{
  "n_kv_head": 4,
  "norm": "rmsnorm",
  "norm_eps": 1e-06,
  "rope_base": 3590.0,
  "rope_fraction": 1.0,
  "attn_scale": 0.177,
  "tie_embeddings": false,
  "init_std_down": 0.0,
  "optimizer": "muon_variant",
  "lr": 0.014,
  "warmup_steps": 200,
  "schedule": "wsd",
  "doc_mask": true,
  "train_tokens": 295600000,
  "steps": 9021
}
Each number is 128 + 24 x the weight over its row's rms, rounded and kept within 0 to 255. Layers, rows and columns count from 0. The size above them is the row's rms in percent of the matrix's.

# layer 5 attention key, 128x192, rms 0.348, rows 93-95, columns 96-143
size [158 148 139]
[[ 86 120 146 121 160 136 115 126 138 123 154 122 128  99 156  93 145 134  86 167 135 154 136 104  86 156 129 134  91 117 122 147  95 130 102 122  89 106 104 151 120 145 123 111 151 125 130 103]
 [160 111 131 132 145 151 124 128 132 173 111 156 138 105 135 121 117 104 119 145 126 147 110 127 100  67 140 148 119 151 113 107 157 123 124 136  82 177 115  95 127 126 117 113 108 108 119 116]
 [ 99 112 138 136 122 110 155 131 125 109 125 135 122 102 136 146 116 165 106 131 155 159 123 163 120 174 135 159 121  93  73 134 154 141  69 117 137 125  92 117 121 183 113 127  98 132 120 137]]
# layer 5 attention query, 128x192, rms 0.325, rows 94-95, columns 96-143
size [160 149]
[[150 145 150 115 119 135 138 126 111 198 101 161 135 105 133 137 123 164 143 116  58 133 176 141 115 104 111 179 119 128 158 160 131 139 110 143  93 152 135  99 176 106 119 118 133 110 128 144]
 [141 111 112 123 134 141 146 122 110 139 130 112 115 119  96 104 139 157  96 134 160 144 126 157 147 140 134 119 130 134 126 122 127 152 152 100 142  84  77 129 124 126 124 128  78 142 122 136]]
# layer 5 attention value, 128x192, rms 0.451, rows 64-75, columns 96-143
size [105 107 108 104 110 106 102  98 103 101 114 106]
[[ 98 110  65 137 115 132 127 106 131 133 178 122 123 116 149 127 123 135 153 149 146 167  76 137 162 153 114 127 141 106  72 137 118  93 135 185 128 121 129 117 140 170 126 139 140 146  89 160]
 [174 125 118 146 152 166 112 129  95 126 147 129 126 127 101 151 151 130 168 114 101  94  98 138 116 132 144 149 133 145 122 131 110 104 122 162 140 115 138 124 100 126  89 141  93 110 157 116]
 [153 126 110  79 111 120  95  90 136 162 154 149 103 122 154 100 103 134 126 119 121 112 120 144 184 161 105 129 107 145 146 126 172 100 146 100 140 112 156 100  94 158  98 112  99 167 160 120]
 [148 107 142 169 130 155 103 130 134 154  94 107  99 181 104 136 120 128 139 144 147 151 113 120 156 112 144 105 119 145 171 150 105 105  96 137 137  81 109 128 155 146 121 174 144 146 106 136]
 [103 122 128 161 134 110 123 179 136 176  99 121 108 136  91 192 122 125 131 143 112 131 129 130 134 124  76 151 110  97 165 122 108 142 137 128 136 133 108 137 144 104 116 128 141 161 125 155]
 [100 127 144 110 122 153 146 121 151 133 106  97 106 122 120 125 157 185 104 129 112  65 172 146 110 116 105 113  97 154 131 158 110  95 182 149 124 177  86 109 139 122  81 115 135 126 114 126]
 [154 127 140 150  83 117 163 182  94 134 121 121 125 161 127 133 140 120 149 144 117 107  95 122 152  98 114 132 155 157 163 127 108 163 109 114 153 138 148 135 151  80 136  78 137 179 143 158]
 [ 73 154  91 137 126 110 111  91 138  95 148 101 117  96 137 142 148 149 186 160 113 113 140 156 136 143 107 143  92 178 120 134 171 103 137 127 121 138 113 116 141 131 106 162 156 120 104 138]
 [141 157 171 140 159 120 102 147 135 101 115 139  66 138 144 102 118 154 105  86 108 125 105 105 190 126 129 148  70 110 108 126 122 123 120 131 170 115 153 146 148 164 157  97  91 145 148 128]
 [140 130 112 133 131 136 130 159 136 117 103 131 196 142 120 111 117  97 139 127 139 133 116 135 107 148 106 149  76 128  67 143 120 115 185 129 131 113 167  85 121 150  75  80 122 102 133 117]
 [159  82 111 145 103 127 156 126 156 117 150 110 184 129 152 135 120 101 123 121 184 170 160 129 142 136 141 103 148  89 148 137 132 108 173 133 146 147 147 130 143 151 136 137 109 183 141 130]
 [116 140 131 133 100 132 168 156 161 146 170  96  92 127 107  68 116 120 131 162 136 162 143 101 114 113 108 127 193 110 133 134 134 118 109 107 152 106 120  88 131 128 124 140 146  94 190  87]]
# layer 5 attention output (transposed), 128x192, rms 1.48, rows 64-74, columns 96-143
size [103 101 101  99 106 103  91 100  95  96 109]
[[161 126 106 129 150 136 150 135 147 161 136 131  89  87 133 154 105 115 122 103  87 151 141 127 111 141 111 160 151 119 129  90 162 143 123 117 111 109 114  85 131 168 150 107 143 149 123 118]
 [169 140 125 114 115 104 140 127 110 144 141 119 125 114 109  79 109 150 177 140 110 153 103  92 113 151 136 119 116 126 135 142 109 124 123  68 125 150 104 150 114 161 126  68 126 118 118 118]
 [180 149 117 159 129 140 137 144 135 133 154 129 173 109  72 106 104 152  95 138 170  90 103 155  92  99 149 123 133 153 153 119 126 145 132 125 127 116 113 154 106 159 156 118 154 132 132 129]
 [150 187 160  96 182 129 103 133 117 131 124 114 139  88 121 123 150 133 148 125 151 105 122 136 109 122 116 169 152  90 181 125 101 131 146 117 166 153 166 100 134 120 148 178 130 124 111 138]
 [ 95 136  96 123 153 139 108 108 130 111 101 150 155 141 128  87 113 120 158 140 132 106 154 119 129 152  84 121 120 122 117  96 111 118 166 144  91 136 138 119 157 127 137 139 122 129 132 134]
 [157 153 146  90 158 173  93 153 113  90 109 127  87 133 101 115 130 136 127 142 119 119 125 160 133 120 103 168 170  98 124 151 110 133 106  70 120 137 124 129  73  99 118 120 109 138 131 126]
 [129 131 101 152 134 167 116  93  89 113  98 121 161 153 125 114 145  89 118 110 150 122 132 135 127 126 147 115 156 105  97 159 166 139 147 132 132 126 140 135 134 143 124 113 138 137  82 120]
 [127  91 116 120 126 179 101 152 126 148 160 137 123 124 141  98 106 122 111 152  71 145 118 116 137  98 136 153  94 154  95 132 122 176 143 114 122 111 163 140 142 123 130  89 167 142 178 110]
 [146 121 103  88 124 149 101 104 153 128 135 121 164 144 153 176 152  90 178 154 158 171  74 137 148 109 159 128 136 171 121 133 116 172 119 136 155 118 124 139 151 136 122 146 135 108  95 101]
 [132 169 125 131 142 101 126 128 141 130 128 149 115 129 128 106 132 138 150 124 112  82 119 122 142 115 120 143 126 172  67 132 118 119 134  94 130 119  96 116 138 100 113 159 149 139 147 123]
 [148 124 136 144 138 102 149  82 142 156 145 169 127 126 110 115 133 131 134  92  96 107 150 104 143 150 172 180 177 104 118 151  99 115 108 118 129  98 146 120 128 150  90 142 170 134 100 118]]